Weights of a small transformer language model.
Architecture: LayerNorm before each block, learned positions, biases, tied embeddings.
Training: a variant of Adam for these matrices, 216M tokens, 13190 steps.
Each number is 128 + 24 x the weight over its row's rms, rounded and kept within 0 to 255. Layers, rows and columns count from 0. Numbers have three digits each. The size before them is the row's rms in percent of the matrix's.

# up: layer 5 MLP up, 768x128, rms 0.084, rows 371-470, columns 0-63
# down: layer 5 MLP down (transposed), 768x128, rms 0.0616, rows 371-470, columns 0-63
up371 111:144122110143185121079160144170130121142154131118123139089156123114153072137146137127124175134102104150157098118118115105096129180161118112131127143148111113132088135101081098090121102161167087
down371 089:112086105137183147140128173134103139143131089125138136116112151139165115131130141137134125123133141136107116095112104116089027127171127131115106146133136160113105129192094092097130140110185147
up372 110:161155120135118130094106098161138096092111120167124129129116133160131107146176109205111148079110170134124155149115179149135137081130110155123115121076115129120166107125115119114155118137091152
down372 097:054160127150123115140165124128153144127144101105064109164090120140145145108099095127143095131163154128111131101105092126112129164168124131144149157131152141116173161160078148157130106116134120
up373 008:160129171148164153155121127136144143139119117165103130124095138145093146113107132110123141121101159123126115106132169122129075143138126160122170074131108138095158115152141112114121142186133152
down373 006:117162147097152144127113116153135122138128160117114175134158079075158146182136085158133119081086130112110097148138165131127130145128139118152112115087108076152109158187135126167124145141155130
up374 008:114128124120112115124108125109159149151122112098118100106141123128195139075139152067134121112115122137173138087103098110141122101153171079136114172113101093129104128151179142122121100111115135
down374 004:140185123140141129130100122129126158105124131105109113149141155124090175161093112177144095142127141134111116151090125139183073135109123126155114119101161118148106138112092114072137132095116145
up375 124:183118152120123128150173119141134110107071133175126166119108150144124095132191094138094142109147155145130136167087160141130140135140107094108170152111151135127142113118099100092122116134083173
down375 104:121135084126131106126128135159122155138163106083151099139153131112088180091114115122116121191094149151154136111147089104111137119100117132099095127109103185107148111111122152151101086094184128
up376 091:112097132176146124123143156130177089134117152092093135102148189124121128162113149151146157135094132144120129105153123093100136142113091151139156136136127126165133173119109100124113157117131143
down376 078:144136148093135144097159142102110128147155153091095128134145143137082121134142095091101126127122156131173123156115100107173124113164077110104136122131151139125153125129153151149162172144109099
up377 007:119132105132162118149124147157102106100110110120174154119129121128169121142136155164089120122147162120149132114107067132120142119141110108150118173145111064163109145149135103172140126064131136
down377 005:129125136117137119149126168064140133106114126124121130132164149134096131106121158086202155158142124131150108122141148121156098137146133086085148111144151159108117149091088165120120173151106107
up378 106:104098134120157082116123135111125160100139156134137133158115110162127150107138123176161145132108141128148083111129161079145178103131102123113106121116116112168137175142081150094113134120157158
down378 127:148135094112137140075109045146148069137136116151107120117114119089135139159151114142139144103102153153121135171132146090134166119150150116147109126098127140147165119110118163099171133146120111
up379 152:129143120119164127117123146178111108068117146121138155089150088120115156121126141144091138136136149137096119105092191144087154118147088140110118148094124110175131096098159118118141120143129149
down379 180:137076154099158120152129132157142120137110147123136120100100083139104151118099176176130153155110124140113125117144122093100145158162113138126122108134122117173142137109115142089111152112142189
up380 141:143077126132117084132174142114105121126108181117103113109155112159129100129168130169108158122112108120136072143140138146116143138141091095115156128168138117170111149131133099098106105149111152
down380 133:114135145123130130131147109157122103142120109089147094096130112144118141161126096131155130093140132072195118172117185086163119164142110100103115121114115184156126147114156155151128148131143144
up381 079:091142165125127128156113123111102098129147126090146146120133122129112142148162135144118142147081184154123068113162186151145120079145101115113103075111148114127133114126139142168116119116102108
down381 106:149126105143123110126130112110147142128097080155108133156107125165154119143115107117120111089156114106140144130097081145124224168120157130123136127135120129141139132171139156136123182158100137
up382 121:148103124132128122178080147150122109124095122143159186127122115152105089134141142112118161122102128144144083141089153112148130128103152161120179131138141133111132159111187144128143141128096136
down382 104:113116108085133108117159120113127203155156137115129132158147118092121160118123157072100102120149090132133126087098103141122107136122149124092089151127129111116156152154094131137119132141120143
up383 147:131127053152150152121134118139166178119140157112154102075139139149123139138126070154104129064097119140120103173116137073115129104116124142086121144162130127144131098113089114099117086147099125
down383 143:119146143124135106162128120124172158114109098132144109136169121126103125129105122118095100150106105130133134139135130117100130165161095071121134164131120146144160115127116097089092101149148137
up384 096:103139136090148110140101116156113150128155118112128110098112091102125168116146137178168117142100112133133123116122140133155135061119142148106167140138155098110169140115098133125156116116123135
down384 087:145153122186153164102106116103143119108122082143125106135139118132152122138115124134129141107111071139151116135172127121152130144139125110110119145147090157157170167114130115060131138126087117
up385 143:112096108167164121147125126128165195110125156102145128093117132129122155120143101147121176127078133163109116138116119092127155125136094168125123102111095104121158192117136142131119112147147094
down385 126:097123154105128155136129125099152150153113142108061157165185118129117100123081090123124164097109130144118128081114114135163097133098087110156115147141112125135173157153166103134133142135135128
up386 118:133090148177118130116113113125106077109115118147115135112138137185113121111115124113095133113145166128090089161097125129133166130126121105117139121072188134147136106123144146117111137157051136
down386 127:111144101075142125125130146160136143136164149140100100115118101072112115125177139114148112179136096146125113097159104065154122109117128123098119132145083140118135156147150123098120096157165117
up387 127:075126109147139130143069095167162135147125154187120175102111161109133142161101140144130141095119137132122128112091133115102139133137072130126114100135128109118112096130097090139130111149159101
down387 127:127106105143173149147122116135110122184133062169140151064111067142126110108123121146107150158124110147106111107154126105127110122122147100093112121134111144128129160139127150147128139118130093
up388 086:110112093135140146072110122167090156131098128102146158095145151137149089133113115121108139116103128098156105084093071140104140122110103145099140138134170098114119093135154132173151121145122125
down388 099:097132147121132144159143121145152123120123120126117132106137153107154128144117121137106148146158126128108127156146105138135178171108118152111093132139145181153150136105092150165079122136128109
up389 022:143095126140124138084131109118107117133111127132098139139098154134093118158098079156131118160128095105078126165156182142129139167109121144128126102120115163131135124128114088085101162134133111
down389 015:119156090132121125165142120179124134138134161077153123125145086097153107085134139090064138093131135109138141139144100131093125111128119119129117134165103098106168107145170151163130112130115125
up390 119:098090153137119158130125116165105172137102170126165168122114171116130148121108092122112116122124163152131097087092102095146144111126117156114156162143171120084109125131116099139116146125120145
down390 130:194141128132133116128110143106147089136138106141132127140129078149123107102171108119117137124100122139137151151144129110155119096131113091179115134143118158142165157155187123111112101098139098
up391 087:113110102144136113138162161090086149112122135127112123144090158154156137108128121128156140126074133127118127096120109077091143168123094140140134113143150096106130119140108115153092111156136154
down391 075:144123108124131168141084124131088146132141151131115133159132118158127126140135116151111113159151119156131103114128141144133077129106140106131145120122159211122137128119129114121131152068105118
up392 122:091139150121125128123100119135136110088078136123156099104142092135132120164173155145138142099159095105122129117107151176138129142086104160145137126143111115116125103146154114134150113154117101
down392 128:118177120173089110131143116131161107137098079119150161123130138103141056101119112122143128146116144146123154181120112140140174102110118132149123113131154130155122096144114100146133073139095113
up393 061:101141163103116132127157143131127087127138114120131162128140104143117163128143107112137141146085138164153078125193153104136127134108134069127124124095139089094149135110151133181102147111103134
down393 056:138113126111134111119084124135133149154102133132105137111105123142136121126134134123107121122117108126097160113040125123159132117111127158099119161149125167141138164139133147040123115128104147
up394 009:135078154103101077077126117131090104099121109130104134117115150109122126145140091116139115148147113079064089124112189094151138135152155108114143102112094094115129113124109129095121148116137109
down394 006:100174095162080161167125097168154144143106148123144113131161090134133118146133106123095136085148116114114132167140118107101154125129138103137096140169090127122109145106167132165112107155115135
up395 099:150129092124122133140156122142119097072135132147143130095101133153113131152145104157120124133095146142120120169118186111151147130125142109173120101096102109142153170107160146115112160107120172
down395 129:095173200140118107128170105157139158118134129126103116169092144112148144127126115102141168094188092131099141133140093120177110151133102123140127144142145164123120124127107134077109162139121115
up396 123:113117154109114173122111124129147136126124106092117142123159102181135112156137135101129099092110124116165134145099162073154125127115102162168146153136158121102122143121111130145142132162096096
down396 112:148126152133143165115151166132158132131102113116164182141104116143137104124163161127120109091098131119132124124148116106141134126130099135114131115169143123127142114110126116156139178105080103
up397 113:125157121116125113138097127125133135105114141112118157106141099154127161091114147124132101170125157133101128124120135126064131131097085162128112160130107112137147131127111091115166086140116103
down397 096:096138112115066172132151107114122144118175162150102114104147139115121143153131126116070110135136125139115150090086155106138105145147161118128131121121101158146168134135071144116116122156082096
up398 107:093102151104099142136122130125083125094121177133161112133152104115109162113129106132126097109156151116126112125114090100142154151116128157100110106116106138119146162134139117077110131142143157
down398 094:147135128138133102146156117149165103143111120108108123118092094116104156138084123165085135125134116106143123161158169178087113130157101091147136140126162130136086129113139159132138159098104151
up399 008:119141134129140146106146113125121092151144140154100148160044117133108100156107119171111112166104155125132130143154154125134135145089088181073125091125137165108177123114136111120101149129124115
down399 005:127108167120139139129138139166140129158119140109096125088126109108164143121163124098082157120083096122120128157134140135104159154118159122159116110114105101093176120150097169142128113128143156
up400 006:158138149141128107105139142102141184139100125122146159102142179133161105131157165125153108133091124126174134161131123138148189150142147157180139126131153168137131157146132087128176133165138141
down400 004:120139145120085131172136137112138125119105124121133155123141069107121143093136105163122142090145145107134132129148125161103092083150130140084137113129084135102103105113130156141110092137146162
up401 118:117159060163151104137135159140113152120130149120134157115185140122119108129106124123142156197106127174129091143163155171143130136132108115148104139123083116108080111112146117096128152140155108
down401 108:136127146118127116172158112194117130147160147124133140102172147110120123102081130150095138168118116131096145110142150101140099150105111111122109131149124136149133167109131068130145133156130139
up402 023:110127107130160119167131142126158128118149105099144145127111132088167126099141167102104108079118130127172122086073085090114111081159118106135114157137091096128127166153160098149154099097095144
down402 014:146159146151135102115095109078113106134124119128111118149127131148105147163119121178148135185128122150103117115157149122182134153111128108121117126115099133137100129080067133099094136112115122
up403 085:137132150117086088150144139162146121144120128128157156138130080152130146126143170184065129123162118134102094121093166113087124139118069125093134141109133130115151147130115092137153131127091128
down403 072:107134114142127092112141136098154133125129119116106101132113087122127135108088126153144142181140164139140144192133101142137114143156115060145105146106111168143152116163048180152144164130120118
up404 007:097124182128079116159145098091095108120115106123116145105118165114146108134125138159166154130148114137148110148158151122166140147161143138130113150116131138088155154112095148134118112124161129
down404 005:133159105119118144114107099141162128153117121180129084129085134119151136142126102134085127109135092123105113154116138070078104110124107126115081132145100148105130100109152149101123110109091163
up405 134:122120113165141117101155114205163183109142129142136106101135117133114122157159119163129157082147158110140111125123120114117121093116133119135146089133131118121111081107102102117113075145118122
down405 108:137092128128162135099151150153138089134107127153087157168110137156123154132144133134166137113130093115110106134114120134133079121167136128118102094126101164177139152151142132168114131107078169
up406 008:106127115128119115140135122096119105123121121123127153119072102111104099154093119148119082109099155099132106134130091125124222105104093156093120126140122157110085135125115100106133093083089122
down406 004:130129137152134162144125119099107128147101092109130133109117148080147130078152125138132162115106116147165142113124145127118126130143150134107106109135099171097121125122125151111146089114093112
up407 092:121145109142142078158147138097125079131128155157129118100130121149131166131116129140119164137123104155147106152104113131119118111109117091121144129145143097093108202116141103123113159123101150
down407 087:121126108113153128151129120117136137130111120085113147163112106108104117115135124157124123124129104120130150154091182175093082138151089129122126167134145209169152139122059180107113144138107116
up408 096:128143136151131115144118132103159127150119147118127101147172140094119153093134118138148132134132128133137154099115116101125136135130122156101137104142091117129157122096090097118155053129164110
down408 120:170160136100133126133149116144107132137150156147124146117104125129148116129121143113095123154157112136101123123166143159126121159140152121100121151147142159115126111147156113116086196114160129
up409 119:135139153101131103158136139144133110137116172145134114125111187080106135145152121131158115170106129143165135118124130117123131126127125171144156082119111100136121145067136114149131102115157175
down409 136:107115147172111131117106120097107133126113122145115141133126134170133129102110122101124130101149149137132147163145163134157150112138133082130126202149203101105079096151119154105131173142072124
up410 008:139132131087129112121111117135138151127111091140105113112133094133083127099134120072125107103082121113112109109121101093120051102122145123101119107098123078089126074117140116123137122161106122
down410 005:124123163104120152134131138129140140117113170113101137133141085103117156195113073143159125127098155120126102135126150141130107139139125145144139129100103118142094179152081119153141145130160135
up411 099:106119112120154157122129130172146135123105162150163150059162095126141135108126119136138154103134173131120091122151157109139111080123068118121093094135111112175114150148139124130126093115131165
down411 078:094131122124089134085141094105152112094124108126115144158105164140136159128127135147118117134108088133151134148136140113092138154100131098106107102140122127153142125171163140157159141171097131
up412 110:153117126158092095151132106108149162098155136109138093129125135149122154147168109139092156141149151124125160158109165098116146092122141137167191116119104106119158142143111117126116097112101137
down412 119:115131096113158155116151141191122095114141142142133095131086141120121113144125115128119148130121066136112106123141077144147124172141130125158080098158120165159134167108117161130110154136106113
up413 093:128147138131144118127167129150158162127157152168150124147117127217130131125140112128150110122096141128104133143169141139108135161108110136147175131118104118113112118131133115143071127129123146
down413 090:130136154131096113100121094140089089156132145146112169154136146125148146131134141146151104148120132133154118109068136129113108120136150118100144131131135089148144103092176138123184132131101110
up414 106:125150103128151131134136143085099121104125124081136128108135140170130075139149121124113125145112129143095101141118127153107132152129124147125150138129114126101125142136156157091110131143098086
down414 129:163160121135150146134122130100121093124150126138107140144118129171136149097143132134125140139123089118105113152156176180167188124115137120115142123095161169109157115125129112116113160121107134
up415 085:118082145118098123110128090162129149149101136087149151131160111119133132154140162135140109110110136138142115084105126128141139117108115159104124121132147092106132106110125092134153111134133139
down415 088:085118128115169101146138128137120125171100184116113110192117164100148117121123133106149142115135122172099109146125105080128121126184121126114124107146107147118166127124135123115098129149172141
up416 123:134103134114121106116128128158135103108126130150134151068155121097129123107112179142080137103125142150123124168094180118094112138139113138122129111144124111134104140107130139125131104159090140
down416 129:198115098135163144104114128147113117099121137111119124119099171136134168096133120124148109151130186134100112118160117120140117110120113127113070121134156096143157118128123129097131113124125124
up417 127:124131109130121137134102172097105117096130141144144126124152127167096105136125111093141140118163142137160103140099127125106136162115150150112130128163147131090123135099132090133121117135114082
down417 129:143154159127115164145080136111114109097086106135117131108127135159128137159147167130140125120159108121130139186138122075130095120156155129084121147096155123089120132126059147128131180133117125
up418 152:150119130157171131134093096132107115091157077165147155131142144153118140113115112144121137154154109138120116130095178108139162125177105141064122136114150142139156100097068116096117089140097097
down418 137:109104118154165143138172081162093137119157168080081107132087106154141133117121084138126125124102127141063098126159113167139152140166148113171096097150140112113093111119101127128113157120163098
up419 075:123142142113133171134141106120108113104124143136096128166117139118231137133119107150131098145144116184122114120152127135135107158087108129132124113134122222129138112130115131132161156104146140
down419 100:128107134120141122129135126127129142151145123109167122110135117134000141129129142118122148126121129076134134136129132141120141117156143129148128149124141036139120127117118128133122126137127116
up420 125:090172165156141142106059092122132093118110171137134134130143119142125128119180126103159116121121139115164092164121145110135134092160138125139158116113147119117137078130086145127065108127090102
down420 112:111143178112100116131155156136133126142160129133127133169113119122133111080135120152106111141130123106116136094132106124140132105087117107112133143193094119117159177134116137108149126106177134
up421 009:108150132145111118135115130105118131102071101099119134097151152129102106090121096124141162098130091164160105122150100109139113156143134124176145137124154114115156126119112125116094129129161137
down421 006:127143093089123139116104154110123135143118109166135138148087125108145129146123157159124077114152095110122118104111168109116115103147110113086110122135162126102148089131160150126139102142115158
up422 010:138130120103125138101109127118143160124121124114150079102182138115113127085148137084162157111139105114115138093108141142121062126145172074121133115120137099137095108149114151144123117136122113
down422 006:113126112136105093133139110135100110082153143150142118138122147171096122139113140165145083145163171128128130141133105153122100138084121152135161136109175173162122127105139078116141132123156133
up423 008:097120137137070140087139118102118097127111157113123092111153153132184113128110110151141181162162117169150129168126182172137104180118128102136126150110146133129146166102107161132092139116165102
down423 006:116124104142118126104136108152119131117142119142118112113118151156137127063148184116085091121133119101114139130135081138082144120079101147140114129151169154129162092125185111098132093118117174
up424 105:089093167080171130146124132151116152132086150153148151134144159104131123125102114131117154114133135159147113113104111100094131144170135111076128150177115102153113099098079114140124103150159154
down424 123:133150095144122157126126138093086157103152089122118149128108132182150095132157123131103150128142133148114148131093092116149095111173141123114094107140159141123142128170106164102116157148159115
up425 116:124105128186144156156166134139111101122122127146113101097137122138130117137206154149120119112128068119182107117086109160130118164115120132118110142162137131134129153111138129087117137131112133
down425 096:117165157161127104156120129165096145132123157101156137162145114142114111165111070111125133125108151122108116135071109120094097156104130111153150134083115131137159113168128094180120136100101105
up426 119:124097171143137178121125165147136123132116135116139114124114136149122185139151139106125138138126154094158101114111155091090144145127124171077128160156158126100137161112129131106113146124115140
down426 119:124107098151096109135175119124135148113127154139134105086155157119150113150169108126154067068157164101123135121136119107110099141125099128155116147147146122078108109163102149144108144129149111
up427 148:122091111129160154101131134125081106130142117099125115106123123139116155142109084150086136113120173157168118170065161112138168145136136156122094134155145101139127114092104134155138115159099102
down427 129:128128098081149102179102138172138088140136121091119148104133115124127119089110135151120087157156165171089101131118152134080148134105100120080141156123111150135152123134114149154142167147169151
up428 090:143166138114120127143157171093162087095126115141143099126121135166111124133146117141132122167149146128145089132125140163115159117180127106105137070068095141155157143116139104125115112129129120
down428 104:086147113096117122098139091129149110134180144133115123179158130138145087084105095126123161124139099135109161122134085145140123139135123095131113139114157176142121152154139132114102228136136127
up429 156:159141116126153134128155111126102093140126114154170092077120129119128087122121126095104149143101150152101105185074119081092134101164107120096163142127135116146130126098099102075127118155128130
down429 172:085097125136121139123103172106126156091114117137136085094146173114136113148113117100130126086133139129092156151099154141160068116120105098161151164166187115123088152155130155130125120186119118
up430 100:103136131132143143176128187140107105140100106150114105136149123152108113110142115131152142149142147114154116114102165113110152159116080109106103130146107102155122134122097126140141079174150129
down430 122:111179151167126121164116147128138122117154127141107129155066137136172104123141133076104137091168095131110148140133118128125126134120137127146123146126162169086086125149150133128082177133111149
up431 128:138095166082155125144104136138128122152165156113157133115138120094120125106086100127115118166119138164140126153146134115149140100146161128104212105114118107089144163113122117129106093160122116
down431 123:099115113121091146120116144125138113110123090160111143087123102121130111163115130124128109129119124116110102159071119125166140114096123099125100078149173201174166169140186172159151154143102117
up432 102:101141109167136116145097088124149164120139129107095089123095137163141179151130085136073131131140143133142119107171161121130168140125105131118127136134140102132148131098091161122131115163120111
down432 080:167085147158147130137116127157098093129118119116121143141142133186051155150126138120110080106108130124133126143138123128138096143151103128096123136107145235154089117112112134128139151062127129
up433 098:134115096123122100150119106186150144127166125100129112089145090093139132189128147139143131140111118129145156109098133139147127106125087181132152117172129081134195108142133091107144112140131119
down433 119:139176146133130115159166145113127113151098105155149141127134126152148117094115115129124143123155112130131166125138082137140129165141121141112090121122133186149106132130102147108092135096127124
up434 140:156094123114142155105103127105072131101130115177155164144156126160118135157122142139119116134094133109128095141094161106149168133130157125095153124091177119142159126110123147138094111142115113
down434 158:139145103175123130133142126137119137132126133131122131131139107136118166113141122112107155139097127110133097124120179143136102152131108173125100147177113122150121073085109106133092115141143122
up435 094:109108089125127114127120113134163161139126140155138142136129132088126150140119097163138146133099110183154100092130163122115134131129106155108125106152103094135160118121122136137166128137151125
down435 114:142147126116138169139135101114116067127135125151089102169121148134152127111116126124128116090141125129112155118164089116179121122132118120159128125166056178124124126112096120105120151133159121
up436 131:140130102144172129135145143136131109128155167125139110059170134117134146109148125118071157090089142144106107159138152132091126123133129136116127132138174116150120131093141133127125111137081115
down436 146:101117108163129094108091139143151163101097121104119138166149124130099111117047104127151108167157147123134118104119140162137129182161083087109128137112146162162159110153157144123152139134137116
up437 100:140119183086094130158150175169149107138122145098138161131108134172121151171113129118123121103149164121122107131129173114142136135122153093137130155130169104119096145127143119125108120151138160
down437 089:134142130137167160081125099118143112147102125100101145141115136122115109086060130123130139137159156106114110139112104106123106122122138071141127132148117191154123122152117140125122191096137119
up438 024:131141125114105135060127122097131168143137127126120098103164124138119112082141135104171149155120096143142155088135146143148133124113177106154138122137158132150104103140112137123107130151154119
down438 016:127102125133118144128126168164098141111118135124132154133139122136127121124096135155131116115159154105121124158113113153087058144114121161122170144110150150103162114138171134107143127117134118
up439 139:157129143168078129152124118155169110116105129142120107098123124134133135165142114155141135130163132108130155148118151128139147083115146166154178108110131108131154100141127060105129082128094138
down439 132:181106115106168178125152129168160138088174162102129129158102101136126168110132126178157140123133107128101123105130090140106171133165125138087087128130142109133160129176102117107118118120110182
up440 116:145092118170161111143144098118127128105151150096150104150142079121136143103170131119120168181085109123110101139096104138119153120128126103082167113135102120120135135140114107116136097133118054
down440 105:117096117122089135107160130076169137126162136146122132143136152162129089141132085075178085106146198140149119126113121125097118171141102146159122096113134129128138144173113168129109166130147152
up441 083:100103133181104101065114152144137176149112105092174161122128117119099107151148178162149144115120132119107094156132172144102099110148157143150124118131165112115116114152114095101087120125118106
down441 078:109055157103155154106128087131129155144112125106103121168118112120161159169141118140114109123126123162132108112114079117163113133160162148116109119117117185135166162117159119153129155110095112
up442 115:124098170132129122109116122120167168171125135084166126148114114152132114146146121138141169131091150161130083157101124126137148081183154105094102097138131127125150124138095151088090119128125125
down442 138:120137117084115141187121124139078107090132152164100121086139160114148146128105123111111115135131091161105159121116161080108114156119125164137131154125101149121137150077128128160162127181126119
up443 091:104125120143112116138143165107107129147102126122119108165143144131086112110137100144127142100155137131100127154087134116091172140143133113125155142117101145133103118121118129132119074146146110
down443 105:141180119112129116146128093162125131103134134125144126131121141103164132149072101126127136163147117132108130145147156140133110141130138112104105121112153185143122145118133088080104162109118075
up444 008:151134114158147146132147148139164130156168174165163123162158107145205133162134155157143126138147163140171134164123126150124125119118114156120112170132151106157129141133159148159155129118123130
down444 005:139105159145139108110155145110095100120119108103097105096131166138102124109098137097167134151113137145142133109143100125129143129135098130151124144137141181143131131109086132098137146128138086
up445 132:117146143145157149101135146191115117120117158143124150088147155136141131105170137142106091073127130118137095135067166111127118127125112178125132143097132120138113110099127104126143120154086143
down445 135:156144123109157096131073157155119124117177143105107147103146157142111131137108142110124130113113135110146108119138103109087080164122110107154068083129111153144146138143174118144166144148117185
up446 106:111123136139190186178144113163163098106113149103119088098145101116137129120148149139116121088188089138099086141138107146156137142138082127129121137174085123139139135126151141112119138132126143
down446 106:184145126171084111130118116172126164146104136135121153169110131117117145153123119096143137136114132140128140110120119123143150156133156131150130093140131109148128113146121101137083116117113138
up447 074:105126135128148114121103092129128165082135152153106156132124082168166135130148106170115137113128085149157100093170127130119174137128110115156121090156147127135132140129095111112097148184114144
down447 069:146161138127151126165129144167134106103142153125120136119152107091047135132115168111132121154120160085156127117138141153117127158167111109131079128138119191149108110140159129124152124088115136
up448 148:148131128200131128134086130135149132099152158079147137115102150131125154127128117120096126150084151145089144128135163150095133054142154136127128123142145120096146116135115127097111133149124112
down448 108:169105146093113129124099106121121097109089124138117119138165104157097141085094129158121158101151171143115124154152110117134149122156114174150122126128122111138099125143084122142159142172152157
up449 103:137115132163201129142172158177084186160096128107159131116158139112130103145143153128132151123136084172107100122108108131140118142111125131122118142143112120105110130070141105104120136112134113
down449 112:083113104115095131123130127126139155135136111101124143146113115104127144137094167180097091083107084134093128104124151111107099172167127106125092146130098155166134180153162153132179158104185113
up450 013:138148125107187108156127153142171144142155126166133150153132095114185142117151147112144121100153146133154134107093119097114108118139134134086121128128157062106150109145158166147148127104115159
down450 009:149116152130116145123160127093117106138107117126097097094122134122120100170118092140159108156111155139143100120172142116164147122136126105147127122114098167151089181144082096128109119154137102
up451 108:115106127116177134092111139132124107073148135114122170141126136138115187112081126132161109156128182127141145133091197141118140133138104147123119155114128124171139117104105089117142117154135087
down451 098:134166121118108113160128134107114112139179131074100121129103103104117175117088143119103134125142180148113121098101137082133146116136093147142079120135101130162146177131067164149105157147152145
up452 110:128089150162115099114159152108088131120110135130173127123153157097121135130102088124176118153155179153115109168107130091116136090150125141094152132116145123112138113127124100118125066151120099
down452 080:082150122134144173142091128124116109153111117137108164118135155145135140125166146137155097118116088163152097116136152152142071133116113119136154158114142178126152110117121117117140117078125142
up453 114:115115135169129133153109138133097154123081166134128143093164144154112118118111127155136131127133110139132133141160140113124130152139093140099150130126082129124136125126165096088131124155130128
down453 108:168138154100112094141142103171134142129154185087126140141100129096154148172132129139129116137159095122128118135090109119146136112121155128143132135112165129083157099145146169157114130126129170
up454 100:095144136133109116111066163085098147138143116116140091134104121149153121106129104112130159154112176134151088132136118090143159103141141121118136091136156107107127175132113157155081154133113137
down454 080:110124117117108118115088133138103112116133138098101155114134100155109156119103145143159122086118126088106120144140113158093080161114067135138119137092144153146153088171111135135156111088136135
up455 147:165145134109090101137090123136121129136147122104163097111133150162123153100085172155071145137112140157109087148093144124098145123143102110113139105117118098092120106110179100137086155138091109
down455 141:131114118134150122102122129109080117084139146087088128115111112158118106120126166145169119149125096168144145109074093112112150150164120112131120097145132134091081121134130156106150166098103129
up456 113:092122123142127124120096145092119109095142072125136104153171114166142086160167122169105143118153104115157120133104168164070171130134130146108169126086104139130149129131119138118143081176125077
down456 115:085125185124142130133156122123111136108070143130139129104079114115152082131093070125107140102154132117144113140126171112129112157151118126096088147136152152114143115115104180136107157160113148
up457 132:124084135130078147148109137115132115113099132122130102133159111160120118111156123137125122112173149113163117130121109093098134159163120175119168095146135127145120141128127139118113129137104106
down457 128:135183166122142144134150136149119111097132155137139107116116133107097099141165079098133138127111170128139129142133145154126119138112129094146070119098090149142070117110170076143168132104104155
up458 093:104113109113120151115155154127119148138119118134122175114155086164111106191142128122095122140123130152096101133111139130099118133186077131127151146163147135132151161116132090125108146127097119
down458 091:134090093123113079094133150114141125144103141149114111149165104144093135158164151130123161105147100101119152139155125133129116114148153127130155149121111138144131153166148207124134160114104106
up459 097:122155123140190115122142158058131110107147111121125119102131091144105142111125146139116130116115099117131121141151172125128157097163162116114139104115091090139174186080101112065121116126131094
down459 093:159139153130110117180094103175128115158133108125079150113111121133064157141115137134124138141108116091161118117141148160130076154146105112104094130128147211115123118154135097128111159102127123
up460 126:113107103114102145221115124124140156170140091168125098128136129118144149146133117132150127170122176126156110114105101118101144107133097146114134135137139096101160115090099122126143120123128088
down460 145:128136122119150098143135158123122152132138144112156152120108088133133152140132091140130152115199106143121131164089133139117161147136124130139112135129094157086162153143148154123116172050122109
up461 026:127164096106121151116122142104169158130137139139135092109157096130146113065137152083155129108104135157188129108123077127126115099123143123147147142139150109142124106123147162139111098144136124
down461 017:137085190122123133074096158101098136115114112163125138131102154133110136179123129174184130150131122124091137124114167138129101152153127145107155123085184158116137129129113100093164127137143119
up462 013:101152097118116125102126136090164150140149135135134097108156106118187119073146168100132120128117131152194155116065098147134110092130144103117098172112150110127112128125141139158128084115133138
down462 007:170123155140124125122132163101116147109118116113112103133132158131099126086108136148166122179124159138119142105140148148155088143124095159134172135126149203139129132079106139102122137109129100
up463 084:121150110119129134080124114133113133130122108108125151104121144083130082102141131135163152150155087109157140102123118132147127076108168073119146133111143119081112104114121125156132093146145093
down463 067:124130120144083129176085160148176143138186118137150092145107127197128108123097123142128116102120147134128093107126115138120051149120077178125144149106148135136146156118117096102131123114127130
up464 105:123183157079136098153159121109077077106074167138176112115110123160124163128123107135121149167165128119121098128111169148164134122105100121124158124134149126151144125138111124149138113131106130
down464 122:110068111189092178119126141124129165159189103119118091153162141063140080138193149105128109119098119127131146154116120093116153124134139154123120114148156116105061123103126122152099114114112131
up465 008:162105136104099109064122110136131145151145121110082113133161135138146133128151106093115077168086084096101139128134130086128087097115153103163139119110093115157108109141163124092140177148125099
down465 006:125136108185123125155132147158106135093108136052139123115187102142098147137094119119108154129147169115114124162104121174130118160149150115135121146100091092119129127142104082130143127137130116
up466 116:093138142129141127145080162166086140140100141112159149137175154122139094109103142092088131127126124135124110132113085153132141123126117141105160133130164129094095075133159091144132100172139107
down466 117:140151110148150115120119113139114106098128152147116147121093105121128158140113133153107122127138114133092135154128154121130086149131108126137094129107095120166156151156119105073096161131159173
up467 118:118120101144132117160112095132144131112174133125127118123138091135112129148168098162132116138143138143139112154104162128148135080128115149101117099120089113188195151114125150127119110145147118
down467 137:096120121154122135107120102103155130123124101087084170143116166144149149097147107138112161120117143116156150143132116156156196143097123075110139143117138174100122110136098125103126190113096125
up468 008:108172114146158146170124162154142141156132160146162128134088110135138152105126170146111173114148179186168160124112155171126166134128114128092114115148164168110152141135139157159161099130124164
down468 005:114138155098172132115147133107144145120134139151101132124115159093134145122141119148146094134051121138136127104109119132147150140087124143151158105109156116165134143128104135114117112102132110
up469 154:106059140154171124118089191174123146156125136145124145147130121154116110123141111116145185097109148133168147132109115122100138126131088111086142143117111110114097109116142143135103115139130147
down469 173:167137094188148148129126129083129113116125113119133133106116149131126081147145158140146114136121124142081149167142135140108113108137123148095108106131201113110151103138139149139100168143057148
up470 110:101181081100124138142144128102159090140128143162154128120144098130122101154182138138105097112124118165120104124086181206123132106118119129158147145141127119106150126109168101082158136136138130
down470 100:096181189118167151145166107103155098110115157108146122126118127099118097150169093138105151095128140166136142131112148166144164142070131090132122124118149135150126125112106097139104116120114071